Weights of a small GPT-style language model, trained from scratch on English Wikipedia.
Size: 13 layers, width 64, 1 head of 64, MLP 256 GeGLU, vocabulary 2559, 1.18M parameters.
Training: a variant of Muon for these matrices, 90M tokens.
Each number is 128 + 32 x the weight over its row's rms, rounded and kept within 0 to 255. Layers, rows and columns count from 0. The size above them is the row's rms in percent of the matrix's.

# layer 3 attention key, 64x64, rms 0.172, rows 52-63, columns 0-63
size [ 86 102  88  88  88 101  85  97  87  99  79  93]
[[156  88 142 149 121 146 110 131 150  45  80 196   0 153 103 136 169 140 136 144 115 108 156 183  86 133  92 103 159 151 139 140  97 158 113 139 129  73 153 136 106  67 157 137 131 120 155 149 106 137 112 121 121 113 134 110 139 122 149 158 125 104 100 137]
 [113  98  91 145 123 109 144 146 136  90  51 130 179  93 106 145 143 155  96 171 112 127 192 131 138 136 144 104 166 125 128  73 156 132 135 126 131 148  99 101 162  77 171  68 113  94 100 152  64 121 101 139  83 183 198 113 161 154 107 111 171 160 149 125]
 [ 99 117 170 165  55 144  81 142  67 169 117  75  85 170 167  94 147 114 137 139 167 184 180 114 149 122  99 143 150  65 132 158 148 148  93 140 109 114 151  96 136 143 112 169 108 167 133 107 147  79  75 121 135 102 155 154 122  88 115  85 114 124 140  74]
 [148 105 126 211 117 126 123 129 146 127 102 124 172 203 182 105 115 135 156 141 154 108 125 151 119 162 109 164 102 114 132  93 104 127  82 150 157 145 142  90  98 105 122 102 151 107 184  89  86 123  72 100 117 169 165  77 128 112 100 136 217 166 148  90]
 [118  75 115 180 149  99 151 121 135 119 133 151  53 163 125 154 133 130 114  84  93 133 139 120 119 165 134  98 131 124  62 162 124 157 120 128 145 110 198 198  63 129 184 121 141 134 138  76  93 103 144  76 116 155 109 157 103 195  85 144 102 131 152 160]
 [ 99 159 122 121 168 190 120 139  49 135 161 121 114  71 114 128 114 126  91 130 108 109 129 138 141 136 167 158 121 143  87 108 171 171 138  88 165 128 191 163  90  99 134  86 101 161  52 119 106 134 122 170 121 151  90 126 176 184 167 155 117  94  81 108]
 [163 120 106  94 150 183 129 127 169 135 144 148 174  74 198  87 152 213 121 111 136 110 100 156 104 135 112  92 118 156 162  73 140 106 154 141 108 150  60 127 141 104 155  87 164 110 177 163 157 129 141 150 134 151 148 145 167 123  61 133 173 131 152 100]
 [ 95 130 173 115 173 110 118 118 102  95 180 166  77  68 116  98 109  93 156 121 120 159  78  79 152 144 156 124 157 159 184 157 157 154 118 136 129 143 143 145 105 127 120 140 184  95 152  87 160 107 140 115 183 106 129 186 156 143  73  59 176 143  96 112]
 [102 103 138  95 149 139 118  85 150 126 171 157 109 112 101 167  88 157 102 113 122 120  91 190 132 178  58 136 146 174 175 128 141 100 167 170  77 156 160  67 159 173 111 108 156  76 109 132 120 123 169  80 119  83 188 151 141 125 147 107 155 150 161 124]
 [123 142 116 135 147 150 115  78 157 124 116  80  83 125  82 179 120 100 119 152 118 157  83 129 154 149 116 104  76  85 176  98 149 151 175 113 173 117 109 178 171 126 110  71 146  88  99 114 174 119 114 137 158  51 166 193 107  91 127 125 115 180 123  98]
 [103  90 130 157 138 134 121 167 159 195 100  91 129 124 108 117 163  53 175 124 125 129 115  65 182 160 167 145 110  91 119 112 135 141  88 125 125 131 136 120  97 117 143  91 108 105 111 114 166  70 200 178 157 187 100 125  88 136  91  92  98 110  89 160]
 [111 165 113 140 126 117 175 189 150 142 131 131 151 157 155 164 106 145 173 178 140 170 115 144  60 140 199 135  60 112 151 120 130 101  94 131 149  84 151 157 171 128 109  97  45 144  99 125 190 114 146  69 103 137 152 113 128 106  99 123 105 153 168 143]]
# layer 3 attention query, 64x64, rms 0.155, rows 53-63, columns 0-63
size [101 110  91  94 120  94 106 103 102  90 102]
[[102 177 105 117 105 142 140 134 108 147 162 148  92  84 113 168 151  89 184 130 124 145 149 108 141 187 159 104  75 146 130 105 149 100  83 162  87  44 109  56 145 150  59 129 154 161 157 144  90 118 160  96 171 124 108 125  90 138 163 158 129  93 115 117]
 [109 101 140 126 108 128 107  69 160 109 166 121 126  95 146 124  98 130 158 137 119 127  75 112 115 101 111 125 151 125 191 145  72 111 105 156 154 147 172 163 179  51 155  70 162  92 156 166  71 186 132 118 125 102 126 134 123 100 106 135 109 165 195  68]
 [158 118 107 150 124 114 170 111 164 142 119  97 125  85  84 162  72 126 136 161 105 112  60 121 156  95 115 155 132  85  91 158 157  70 126 128  64 104 176 116 152 109 163 159  90 165  97 136 104 154 135  95 176  96  96 161 126 102 120 166 122  51 110  76]
 [125 232 137 119  97 137 110 135 146 122  97 117 175 102 105 194 172 151  94 203  82 131 124 142 116  67 167 130 130 159  94 135 143  99 158 132 129  91  90 153 115 102 105 121 153 131 177 112 130 140  96 156 159 119 197 117 122  99  83 129 124 135  84  87]
 [ 73 111  94  86 134  97 114 186 138  90 126 141 176 130 163 139 108 110  94 140 167 142 156 111  82  71 125 167  95 109 186 107 171 108 118 100 166  97  78 132 121 122  88 105 143 153 164 110 233 155 145 103 164 132 105  81 134 146 147 120 129 172 118 134]
 [148 158 133 184 160  87 158 124 139  80 112  84  73 184  75 134 122  63  96  50 134 133 119 153 161 125 106 121 119 127 147 101 160 119 114  97 147 136 110  86  59 147 152 177 133 171  66 148 115 126 179 131  99 165 107 145 157 141 139 116 159 144  86 119]
 [112 186 107 104 115 171 101 117 137 103  74  95  94 174 124 135 158 130 151 149 151  94 163 110 119 101 116 154 154  96 124 187 107 129  55  82 101 146 118 165  80  70 123 147 129 146 110 128 201 100 113 170 101  81 154 117 176 165 118 169 147 182 144 119]
 [113 153  83 193 186 119 148 167 156 160  66 132 105 176 140 123 177 215 138 131 125 149 136 138 172 126 132  92 163  73 129 143  73 104 103 121 106  95 124 120  58 150 150 103 119 139 103 118 140  94 151 124 118 119  65 144 138 159  83 102 165 116 158 129]
 [143  86 146 105 165 121 151 171 158 118 152 156 155 132 163  86 226 119 129 147 100  68 167 102 187 104 155 125 132 122 168 127 105 106  58 138 105 124 103 145  98 158 147 119 111 106 139 140  88  99 176 138  83 147 190 180 184 110 113 114 127 136 152 148]
 [138 146 178 126 127 175  86  87 116 116  99 138  90  84 193 120 149 182 139 168 124  94 135 119  87 136 141  70 159 130  87  84 184 164  88 100 144 172 153 130 191 126  79 134 164 159 101 132 119 162 117 134 142  90 149 132 204 135 140 111 105 158 102  99]
 [134 131 154 196 155 204 139 141 138 133  99 152 160 132 164 136 150 148  77  73  96  76 117 129  77 176 105 117 135 168 105 125 116 136 155 154 102 106 159  81 179  97 162  88 134  88 116 113 119 164 101  91 100 180 159 143 157 104 173 157 165 107 180 137]]
# layer 3 attention value, 64x64, rms 0.145, rows 0-40, columns 0-63
size [ 93  98  94 100 110  93  91 113 112  95 107  84 113  94  95  87  93  76  81 110 105 114  90  82 101 109 100  99 103  78  99  87  95 110 124  98 102  98 113 104 100]
[[ 75 127 124  90  99  40 129 123  96 140 149 119 150  75  68 140 157 156 125 171 122 139 119 157 126 116  81 112  86 115 122 140 163 162 101  96 106 122 182 136 130 119 130 108 145  49 144 137  63 135 126 106 104 123 139 168 133  90 108 164 124  34 140 104]
 [178 166 152 105  59 146  86 169 151 101 103 175 151 184  95 107 166  95 137 121 134 139 133 101 151 120 108 109 121 177  68 143 100 104 144 155 106 120 104 134 173 131  73  90 152 143 193 102 138 112 103  89 146  63 163  90 137 153 159 106 147 127 159  78]
 [164  76 101 112 145 114 148  84 185  79  76 131 139 158 105 130  92 183 124  94 190 109 141 125 113 149 132 116 113 172 125 100 165 183 150 142 141 121  80 174 151 101  82 108  78  70 135 146 116 124 142 117 129 179 129  99 106 163 101 103 169  91 134  61]
 [103 155 113 163 160 182 161 133 193 119 134  85  71 157 153 149  97 161  88 112 108 112 142 106 120 168 108 106  80 127 167  97 153  84 158 137 125 120 198  95 134 104 107 151  93 133  74 134  52 113  90 106  75 134  86 112 139 109 121 120  98 166  79 116]
 [142 138 196 129 128 108 109 127 117 107 165 135 160  91 113 127 180 116  94 140 103 121 143 107 110 100 154 188 128 113 108 104 157 117 146  82 138 129 120 158  73 215  71 155 119 109 120 133 165 132 166 113 220 104 131 134 121  86 105  84 154 184  75 147]
 [134 122  89 136 174 104  92 204 161 138 138  99 144 133 131 176 114 120 153 121 182 141 168 103  84 142 107 140 136 102 122  79  83 126 153 108 149 106 130 163 150 168 131 175 174 148 139 114 158 108 150 103 194 127 200 121 132  95  65 149 177 118  58 124]
 [148 143 150 138 142 136 158 132 112 100 137 121  90 125 141 100 166 146  95 116  86 120  79  60 103  98 153 189 137  84 200 128 143 114 120 140  67  97 111 106 129 115  90 129 135 125 159  92 181 126 193  89 106 108 169 206 113  97 133 115 115 126 165 195]
 [188  65  89 110 127 136  86 102 131 160  60 173 130 160 134 125 122 134 147 152  46  75  87 139  85 133 121 162 154 141 205 111 119 151 118 112 124  72 127 136 164 128 172  57 150  86 131 131 150 124 156 126  78 152 158 134 121 145 114 158 119 121 150 109]
 [147 141  99 145 128 164 108 144  67 131 103 172 153 162 166  69 100 175 127 125 134  79 136 153 113 187  99  64 120 140  87 115 150 113 102  70 146 148  81 125 144 141 146 151 194 154 157 124 105 183  49 129 116 159 118 140 165 125 112 107 158 170 120  92]
 [ 72 165 187 148 136 112 190  98 180 103 111 137 132 114 132 203 149 123 138 144 110 169 130 137 155 131  92 185 135 132  66 176 151 176 159 149 161 153 123 138 152 108 140 152  99 124 122 205 126 126 107 184 162 159 138 125 109 192 104 161 113  98 114 149]
 [124 136 107 114 140 135 156 131 136  69 168 153 122 134 103 120  84 189 113  76 161  95 140 134 118  94  59 121 106 152 166 153  67 141 125  77  76 131 143 130 106 175  66 139 104 152 132 107 133 126 131  95  85 102  86 190 210 109 128 113 135 179 118 144]
 [111 165 167 193 156 190 122  93 123 166 119 107 153 137 114 142 164 163 175 132 112 161 110  93  97  77 150 167 153 137 196 149  88 107 122  72 110 160 127 155 109 168 151 172 198  79 132 134 177 142 145 151  93 126 114 149 154 106  83 121 126 119  84 105]
 [142  79  43 108 164 142 130 166 105 144 141 203 101 102 129 146 150 105 142 103  84  82 154  66  97 122 185 108 137 142 170 121 104 129 137 130 166 174 140 175 135 144 139 145  91 126  72  73 129  68 121 115 135 131 143 167 142 121 143 168 187 106 142 147]
 [172 133 110 108  95 120 142  79 109 138 124 211 144 168 105  87 127 104 111 106 125 145 109 107 157 103 171 136 159 146 105 181  70 145 143 162 160 113 151 158 114 148  92  85 117 172 176  80 172  92 110  94  88 104 106 153 191 157 177 137 160 166 163 135]
 [141  80 130 135 149 126 124 141 127 119 101  93 122  97 184 100 215 125 160 176 106 107  88 114 149  78  82 107 147 129 167 109 152 127  83 136 133 151 161  71 151 136  51  90 131 145 122 135 168 175 127 129 117  96  89 157 123  80 179  97  95  80 145 159]
 [166 134 112 165 116 159 103 220  94 112  68 109 105  91 149 119  96  70 112 143 178 149 111 170 113 160 147 122 128 157 123 151 106 133 127 129 160 148 133 139  58 124 125  76  94  89 126 114 108 106  93 136 146 216  74 118  95  97 181 121 141 150 131 126]
 [118 119 138  58 131 144  86 115 108 172 102  84  77 147 128 134 135 126 180 102 163 124 149 104 161 156 191  99 229  83 133  98 125 179 139 105 118 186 152 116 105 167 163 118 105  73 129 173 109 145 146 157 132 147 155  76 110 129 139 125 156 140 104 111]
 [113 137 155 177 165  90 169  92 168  89 155 144 103 147  85 122 129 213 153 135 127 142  80  93 133 149  75 134 155 164 176  84  92 150 140 163 115 133 175 148  88 178  94 177 150  69 141 157 128 157 112  82 113 134 118 132  73 144 125 135 149 101  99 153]
 [ 95 147 169 150 164 173 160 121 131 114  92 117 120 143 145 153 175 145 185 160 113 103 124 128 144  73 110 118 120 106 208 122 117  94 111  62 101 129 144 128 149  87 202  99 172 151 120 185 131 193 120 154 106 125 132  99  97 114  86 141  79  88  85 120]
 [161 173 138 120 119 155 135 147 113 135 175 124  61 122 110 115 100 160 162 185 132 120 117 127 188 177 130 166 130  79 137 119  57 142 148 122  93 140 144  98 124 135 189 131 173 115 108 153 143 121 169 111 103 145  91  29  46 132 124 129 140 152 126 133]
 [155 130 188 111 118  97 213 111 116 114 131 111 108 124 134 108 101 188 170  39 162 150 161 164 106  94 136 122 129 118 144  71 137 150 138 128 121 100 100  97  72 117 157 130 126  85  94 118 141 166  98 175 173  94 134 154 131 154 137 123 194 162 120  83]
 [120  94  46 124 135 164 140 103 113 116 129 190 168 153 103  77 126  72 137 120 133 122 143 113  91 126 160  27 155 145 106  75 125 136 109  89 141  99 141 123 152 122 146 114 100 187 157  58 104 146  73 100  83 120  94 123 160 151 114 136 127 122  99 124]
 [124 151 167 123 114 131 171 137 166 160 152 149 158  83 122 168 161 122 135 121 113 162 135 115 119 124 122 147 135 128 134 115 131 112 248  98 116 155  38 155 104 130 152  89 162  86 117 150 111 100 144 124 170 104 141 138  80 102 165  79 174 128  62  98]
 [ 99 122 171 193  96 124 101 103 107 136 100 135 116 114 109 144 152 180  91  93 154 122  56 129 143 145 164 113 110 121 203 177 187  94 139 117  93 133  86 146  96 119 140  87 129 140  83 185 158 158 168 135 156 117 115 130 106  73 174 107 154  84  92 153]
 [150 112 148 158  83 193 128 123 161 147 155 136 157 109 126 101 144 149 109 144 142 193 125 155  95 166 122 194 142  97  71 160 164 162 132  59 111 170 109  87 159 181 100 140 137 100 120 165 153 116 175 183 103 106  72 130 137 142 113 121 151 136  85  79]
 [102 180 207 133 122 126 139  88  78 128  73 121 106 160 124 182  94 150 102 127 128 159  45  93 163 172  93 170 179 141 143 165 106 156 130 122  94 161 118 126  73 169 158 142 121  56 121 140 124 111 132 131 152 158 139 176 131 129 125 155 108 173 145 135]
 [117 100  96 117 111  96 120 159 200  73 112 180  72 119 122  56 110 154 123  97 115 112 130 146 154 180 127 153 144 114 124  97 169 174 144 118 139 107 163 118 165 169  71 132 110 197 121 136 151 147 107 121 133 162  80 102 115 148 158 175 195 152 107 161]
 [141 173 160 167 146 104 158 119 204 125 191 121 143 115  86 162 146 137 128 134 100 115 172 149  76 150 147 173 135 134 120 195  96 120 146 118 144 147 177 114 105 147 115 133 118 129 175 178 121  75 149  49 137 122 119 127 123 138 167 209 163 156 136  94]
 [128 119 157 145 116 159 122 110  83 140 167 174 122 123  97 138 141 134 113 136  77 133 100 179 112 194 140 162 194 201 143 197  97  75 140 109 126 202 153 100 104 160 154 125 148  99  89 174 120 108 109 123 102 123  99 139  94 129 162 138 154 173 180 147]
 [151 128 161 132 154 150 175  97 129 137  75 113 109 119 120 158  74 186 135 158 198 117 101 117  85 117 104 209 152 137 153 127 153 179 116 150  87 206 139 119 140 125 145 145 125  87 104 182 133 137 156 122 120  51 158 118 110 118 167 125 156  72 114 123]
 [151 166 167 111 136 162 152 109 169 140 114 122 134 117 165  20 106 139 108 123  90 151 101 108  93 121  95 159 107 120 137  85 179 167 101 180 128  99  80 104 130 156  64 139 182  91 170 103 156 146 131 116 101 110  84 128 121 122 195  93 125 159 134 154]
 [139 117 125 105 170 177  78 149 124 169 159  77 122 106 162 148 202 138 128 116  83 116 122  71 122 150 184 130 116 108 159 147 135  88 137 111 149 154 127 128 197 107  36 140 150 111  89 142 165  82 210 127  93 114 137 107 130 115 113 119 134 125 127 166]
 [161 119 100  86 127 138 132  93  38 149  90 155  97 156 126  82 134 110  97 143 141  98 126 166  69  96 175 103 130 121 151 120 161 128  88  79 118  96 170  87 148 162 205  64 150 121  97 138 100 164 105 135 118  79 125  96 161  90 143  91 137 125 142 112]
 [167 126 161 103 108 170 215 121 126 128 115 186 133 135 149 115 113 145 174  63 141 179 100 102 118 142 174 104 114 121 148 130 118 132  64 140 128  93 106 197 113  59 109 135 103 122 115 106 126 121 103 134 105 117 136 158 168 203 181 133 154 111 146  79]
 [129 132 179 103 147 245 151 155 118  84 109 101 112 114 146 137 131  77 144 140 134 117 160 151 122 123 132 169 106  95 127 130 145 111 125  30 120  93 105 114 131  58 107 114 114 172 141  98 154 119 181 105  81  96 134 155 130 104  95  88 108 151  87 125]
 [139 119 160 119  83 114 138 174 119 113 144 124  49  86 107 111 124 172 175 220 173 134 111 165 116 126 172 110 131 123 123 141 177  91 158 116 102 172 154 132 108 131 162 158 136 129  82 154 101 110 146 132 109 113 147 163 156 111 237 112 128 124  96 143]
 [ 83  78 100 157 125 132  74  95 164 148 108 184 152 147 133  68 142 120 146 126  85 105 145 118 172  78 104 106  99 134 148 157 132 169  81 188 192 140 117 186 104 142 139 119 131 154 185 126 161 149 121 153  92 133 125 166 125 145 143 187  92  66 134 150]
 [148 149 167  85 147 172 152 145 138 144 100 114  70 167 160 184 115 125 183  76 165 136 145 118 178 131  84 101 113 124 149 131  61 168 109 182 139 135 135 145 104 107 153  89 106  61  96 181 116 124 124 164 150 102 159  69  89 164 153 123 125  97 131  97]
 [131 166 152  92 100 152 170 137 169 148 173  97 134 108 136 213 181 134 127 122  97 115 183  75 114  69 124 176 122  58 138 166 125 123 175 144  81 152 119 114 119  94 149 107  84 106 140 163 112 110 150 151 121 121 185 164 158  93  98  79 100 130 123 125]
 [ 80 154 159  93 131 123 110  86  83  82  52  86 103 138  95 150  90 139 126 113 157  90 131 103 118 100 148 115  67 148  96 149 206 170  99 135 150 120  79 156 163  92  96 194 104 147 131 105 139 106 159 108 153 101 147 103 185 129 108 124 156 101 160 149]
 [148 156 182 122 154 156 150  98  71 161 139 111 164 164 136 137 145 155 128 150 162 160 143 120 174 182 120 113 115 150  50 139 110  97 124 140 198 143 166 119 126  72 116 131 159  73 130  97 140 116  83 115  94 111 175 188 140 126  57 157 114 140 123  80]]
# layer 3 attention output (transposed), 64x64, rms 0.127, rows 0-40, columns 0-63
size [ 98  98  98 101 112  91  88 114 113  94 108  81 120  91  97  90  98  77  75 109 104 116  91  89 101 105  99  97  94  81 105  93  88 103 117  98 107  97 111 110 102]
[[134 106  57 107 114  48  94  93 144 100 183 115 158 111  85 134 109  79 113 122 140 107 139  77 191 121 122 178 124  35 157 152 167 111  98 137 158 152 154 141 122 152  87 144 116 102 134 142 140  97 112 124 146 157  85 184 163 125 124 105 158 124 122  90]
 [131 141  72 150 142 123 106 133 132  99 127 165  99  74 180  98 144  94 128 110 110 174 147 105  49  83 104  79 123 154 103  99  87 114 136 178 126  99 159 145 103 141  95 140 121 168 132 181 104  98 125  76 140 121  88 101  71 109 114 135  96  39 131 146]
 [170 153 150 116 157  86  77 106  94 172 161 121 209  54 142 103 111  92 160 144 159 145 146 123 112 130 116  80 147 136 132 128  90  92 103 134 127 157 130 139 146 119 152 168 120 150 206 161 132 145 128 148 140 186 157 185 137 118 177 107  95 135 198 110]
 [105  82 143 119 147 116 126 115 138 141  87  56 102 155  89 122 108 112  98 154 123 141 151 161  48 186 100  96 130 167 167 151 102 124 129 112  87  85 108 139 168  68 155 114 141  55 136 109 174 170 168 109 118 137 151 199 167 127 126  80 118 119 125 139]
 [129 105 160 115 165 157 157  72 151 148 143 140 105 121 182  87 126 138 127 112 114 127 164  94 139 109 141 142  86 100  76 162  97 219 162 103 133 171 107 134 107 143 132 107 143 136  86  97  76 129 115  39 138 167 119 110 108 180 112 106  96 198 136 147]
 [127  95 141  79  84 143 140  46 125 155 111 193 136 123 176  97 102 183 130 164 145 154 114 108 117  74 143  85 151 138 136 112 196 167 119 164 151  84 142  90  61 115 151 140 137 115 176 116 110 140 136 162 176 121 116 132 125 144 150 146 158 183 175 151]
 [100 144 122 165 142 181 116 157 172 130 104  60 117  96 114 144 106 118 105 126 110 121 107 122 177 101  99 142  53  86 150 117  90 156 101  69  91 125  94 160 118 105 143 112 138 128 156 102  55  79 181 152 171 145 138  70  97  99 103 167 133 165 156 155]
 [178 131 113 132  68 160 151 158 126  78 173  83 183 133  55 155 119 161 119 129 186  81 110 137 117  57 116 143  93 114  80  84 120 106  97 113 138 120  93 141 103 154 162 173 130 145 183 146  81 140 113 159 144 117 166 137  89 113 161 105 126 107 157  95]
 [132 127  92 124 168 101 133 181  93 183 172 148 122 125 165 141 162 169 104 157 147 106  92 191 127 143 155 107 153 145  88 119 111 114 161 164 130  63 134  95 143 191  50 160 154 150 148 107 143 182 124 122 163  77 100 157 178  85 131 115  91 145 112 122]
 [ 85  86 173 162 127 107  84 120 124 155  99 143 126 136 173 167  77 144 109  78 124 159  95  59 134 151 175 122 219 127 144 131 117 101 121  98 148 208 103  97 141  83 153 151 145 142 117 161 180 109 152 135  66 136 157 151 109 163 145 112 127 133 106 128]
 [121 139 111  75 170 129 112  97 109 129 132 138 148  84 120 165 190 128 117 127 131 123 182 125 137 148  83  79 108  74 131 137 130 182 141 106  74 126  93 147 220 132  98 113 166 111 116 101  61 210 146 101 123 136 112 112 148 105 177 115 138  86  98 153]
 [ 20 162 152  85  89 136 149 130 103 134 152  87 183 143 146 148 154 167 128  91 137  96 110  99 130 139 187 113  74 105 119 113 157 113 152  86  74 103 102 111 148 191 171 114 108  95 146 102 104  91 120 123 119 111 144 113 120 181 107  92  93 171 140 147]
 [107 110 116 125 126 178 158 113 137 131 124 118 174 172 141 130 145 167  92 172 130 145 125 154 137 104  97 129 112 157 109 163 163 143  91 116 145 149 200 102 101 161 216  97  87 115 166 143  31 198 139 128 130 123 118 193  95 104 119 151 145 119 135  97]
 [133 129 103 125 150 139 133 146 143  69 122 107 142 130 147 166 182 147 140  77 119 165 163 160 153  91  80  87 148 164 125  70 117 117 169 109 141 145 174 133 203 145 129 118 122 187 107 132  58 165 137 110 121 144 133  60  75 119  83 166 125  64 126 120]
 [ 68 121  84 155 170 177 138 143 115 109 167  97 108 111  69 142 102  97 162 164 107 155 158 149 130 128 165 160 137  92 129 108  94 108  67 135 128 169 100 195  83 105  84 102 142 119  95  98  81 118 101 115 158  41 152 124 152 101 133 171 112 114 102 112]
 [145 160 162 149 141 119 249 115 118 137 114  88 125 161 167 159 117  91 128 147 182  93 169 142  85 157 118 115 154 176 126 143 133 138 143 152 160 152 171 136  99 123  82  88  97 110 122 174 119 158  76 154 174 112 143  63 168 104 125 145 118 140  90 110]
 [133 149 135 131 122 114 112 116  57 141 204 141 141 170  36  84 149 106 145 131 105 149  70 159 118 110  89 177 151 168 101 141 189  94 146 143 127 138 195  87 100 166 158 137 117 120 135 146 147  90 113 136 115 173 129  93 112 130 178 105 110 164 149 150]
 [ 85 102 104 129 103  96  77  85 121  86 163  88 169 120 137 153  86  97 168 122 124 140 150  66 109 124 130 117 130  78 157 170 133 121 105  82  77 130 115  93 144 151 165 116 197 153 156  95 155 151 165 108 165 175 170 139 182  81 166 117  93 156 165 121]
 [ 68 137 143 140 100 118 125 137  78 146 121 104 127 142  71 180  99 136 119 125 146 118  81 132 151 130 154 162 111  76 145 106 132 119 122 130  57  81 101 118  96 136 133 146 126 165  92 104 177  97 123 147 105  20 141 179 112 175 157  67  86 139 136 156]
 [130 133 146 127 100 134 162 146 156  56 136 143 128 134 127 138 125 156  98 139 128  95 149 149 161 124  94 142 109 114 135 137 181 130 130 179  58 122  94  70 104 152 193 140 133 130  76 184 205 106 137 130 183 156 140  85 152 116 156  88  88 134 138 207]
 [135 134 213 108 133 127  75 116  95 163 155 157 148 144 145 119 118  75 139  85 146  92 128 123  98  88 114 146  77  81  71 125 156 144 160 113 100 144 126 151 135 133 128  75 156 183 127  88 177 141 141 184 123 193 128 123 146 173 142 194  86 155 104 134]
 [161 149  67 127 132 107 171 126 103 135 180 152 141 147  71  89 120 139 135 106 134 169 116 177 107 154 114 107 142 172 150  90 123 124 132 118 146  39 199 156 164 184 144 154 124 169 123  99 117 173 168 109 106  99 122 190 125  93  99 133 118 100 104  75]
 [ 79  98 159 131  99 101 145 150 121 167 122 160 126 144 168 131  59 129  87  92 127 126 139  73 137 107  80 112 100 130  71 123 109 158 211 176  62 151 160 176 100  96 176  74 123 135 147 147 113  96 105 125 143 155 145 183 122 143  97 125 102 169 149 127]
 [100 166 137 154  94 114 129 120 106 150 143 111 182 136 109 174  95  85 178 176  96 140 124 103 210 140 119 142 109 120 125 189  63 110 178 131  84 146 105 111 159 124  57 125 104 156 168 135 120 100 100 118 151  97 126 161 123 147  82 111 125 191 178 157]
 [ 87 112 167 120 155 102 163 134 129 139 213 157 174  92 125 105 114 158 107  98 130 109 144  98 143 156 138  89 169 141 107 103 130 124 182 139 142 163  32 110 165 145 157 154  78  86 178 147 119  74 119  94 159 143 143 119 165 165  90 123 120 125  81 163]
 [ 93 143 157 104  84 139 107 150 125  77 117  75 112 132 139 162 170 147 126 101 191 110  99  80 102 155 107 130 139 147 107 188 107 113 171  65 118 213 141 119 127 161  85 108 162 124 147 121 139 114 140 143 129 172 110  55 134 140 174 105 138 177  88 167]
 [149 101 147 220 157 150 131  56 137 155 156 105 135 155  78 136 103 127 160 142 116 161 150 132 172 119 114  83 200 133  97 105 120 126 163 117 126 158  96  96 143 139 126 171 147 163 143 158 148 193 172  89 168 157 163 158 147  59 145 152 106 112 141 149]
 [ 88 118 138 158  82  70 137  73 149 103 136 107 166 143 195 132 156 134 101 139 124 114 142 108 159  80 109 128 136 102 161 109 149 196 138 119 131 148 145 112 182  66 180 106 172  94 156 136 141 153 132  85 109 174 115  69 108 177 141 144 118  53 130 146]
 [102 103 146 147 140 111 174 160 119  71 167 100 142 163 169 182 161 168 117 154 144  64 131 101 128 149 126 182 122 189 100 157 163 156 161  97  75 178 116  92 154 188 138  62 160  96 148 168 104 136 111  86 103 118 135 120 123 113 110 152 121  84 102 136]
 [ 91 136 216  80 153 135 108 134 129 124 175 116 173 107 142 174 146 121 171 188 154 112 129  71 133  87 120 114 141  77 183 137 114  92 116 171 108 222 121 109 174 110 160 129 139 124 142 115 126  65 149 161 172 104 133 117 146 116 167 121 111 127 132 144]
 [103 152 140 177 154 154 127 183 197 140 172  95  83 115 106 132 117  97 148  95 108  84 138 111  93 127 149  85  89  97 129 118  67 106 171 149 136 115  96 184 138 108 135 111 155 147 113  81 117 104 130 127 170 205 163  83 149  72 109 143  68 126 113 111]
 [ 92 120 100 149 167 151 136 167 153 128 148  95 136 113 110 116 138 151 102 190  62 153 128 164 144 154 152 146  89 167 107 133 146 117  87 139 131 114 107 133  90  87 182 135  86  70 182 155  53  90  96 124 121 139 156 154  78 147 105 138 121 162 174 202]
 [174 117 124  84 157 142 143 120 143 132 224 137 140 149  54 145 118 122 141 156 147  68  94 167 124 102 110 217  79 148 145  82 120 112 142 170 136  92 161 152 150 191  92 131 110 138  73 137 120 115 103 137 146  81  89 144 109 155 118 103 113 115 109 124]
 [ 95 171 140 107 167  92  83 178 124 116 133  98 193 132 115 176 108  38 135 109 126 129 134 169 128 104  98  64 104 130 134 127  83 131 130 105 167 145 152 120 138 142 150  97 112 220 187 116 112 125 150 163  92 152 118 152 101 101 123 146 119 114  66 154]
 [155 162 169 113 209 124 188 173 118 155 121  80  78 112  95 122  90 145  89  90 144 140 132 172 138 150 132  68 122 112 141 101 131 198 127 117  72 126  97 174 114  92 123 137 134 155 122 142  81  84 118 147 114  95  90 136  99 169 141 109 102 130  87 186]
 [109  89 143  91 192  98 155 110 105 166 113  90 157 185  86 160  99  85 128 172 110 111 145  91 154 104 121 185  85 107 115 139 133 103 148 165 110 166 117 140 139 112 162  94 119 126 112 185 167 141 113 106 159  85  45  80 166  75 107 137 140 133  90 131]
 [125 157  73 193  84 133 104 155 119 128 111 108 135 143  97 140 150 131 166  80  91 158  99 134 151 120 165  94 176  69 149 163 133  77 115 108 169 115 130  77 148 138 128 158  96 177 143  87  88 164  82 120 114 106 136 138 144 123 111 115 133  79 150  28]
 [121 136 138 104 100 125  63 148 106  87 140 162 123 132 105 152 100  62 138 118 117 142 107 136  40 108  84 116 151 133 146 188 160  97  97 174 133 140 157  87  81  90 145 101 118 168 132 150 143 116  73 183 105 148 132 127 115 164 211  95 109  98 111 156]
 [ 77 106 145 108 140 127 102 149  97 169  72 162 121 103 134 115 117 116  24  97  94 133 105 123 122  92  76 153 108 100 149 138 127 157 108 129 101 152 107 139 131  54 168 104 120  63 101 133  97  76 167 130  78 149 131 114  67 170 114  86 138 122 139 106]
 [167 186 149 120 178 138  81 112 164 177 130 110 139 100 137 116 173 133 164 173 112 171 109 118 132 171 205 108 108 108 147 158  91  72  96 138 143 188 162 140 161 134  94 174 129 156 114 148 121 120 123 138 105 173  53 159  87 160 156 104 113 148 138 164]
 [113  87 117  54 179  74  96 204 112  77 119  96  81  93 201 120 154 156 108  82 160 143 128 156 103 127 128 114 165 146 152 161 206 104 129  99 152 105 148 114 113 117 102 120 136 136 173 119 150 123 132 165 122 122  94 122 145 169  82 162  94 146 143 124]]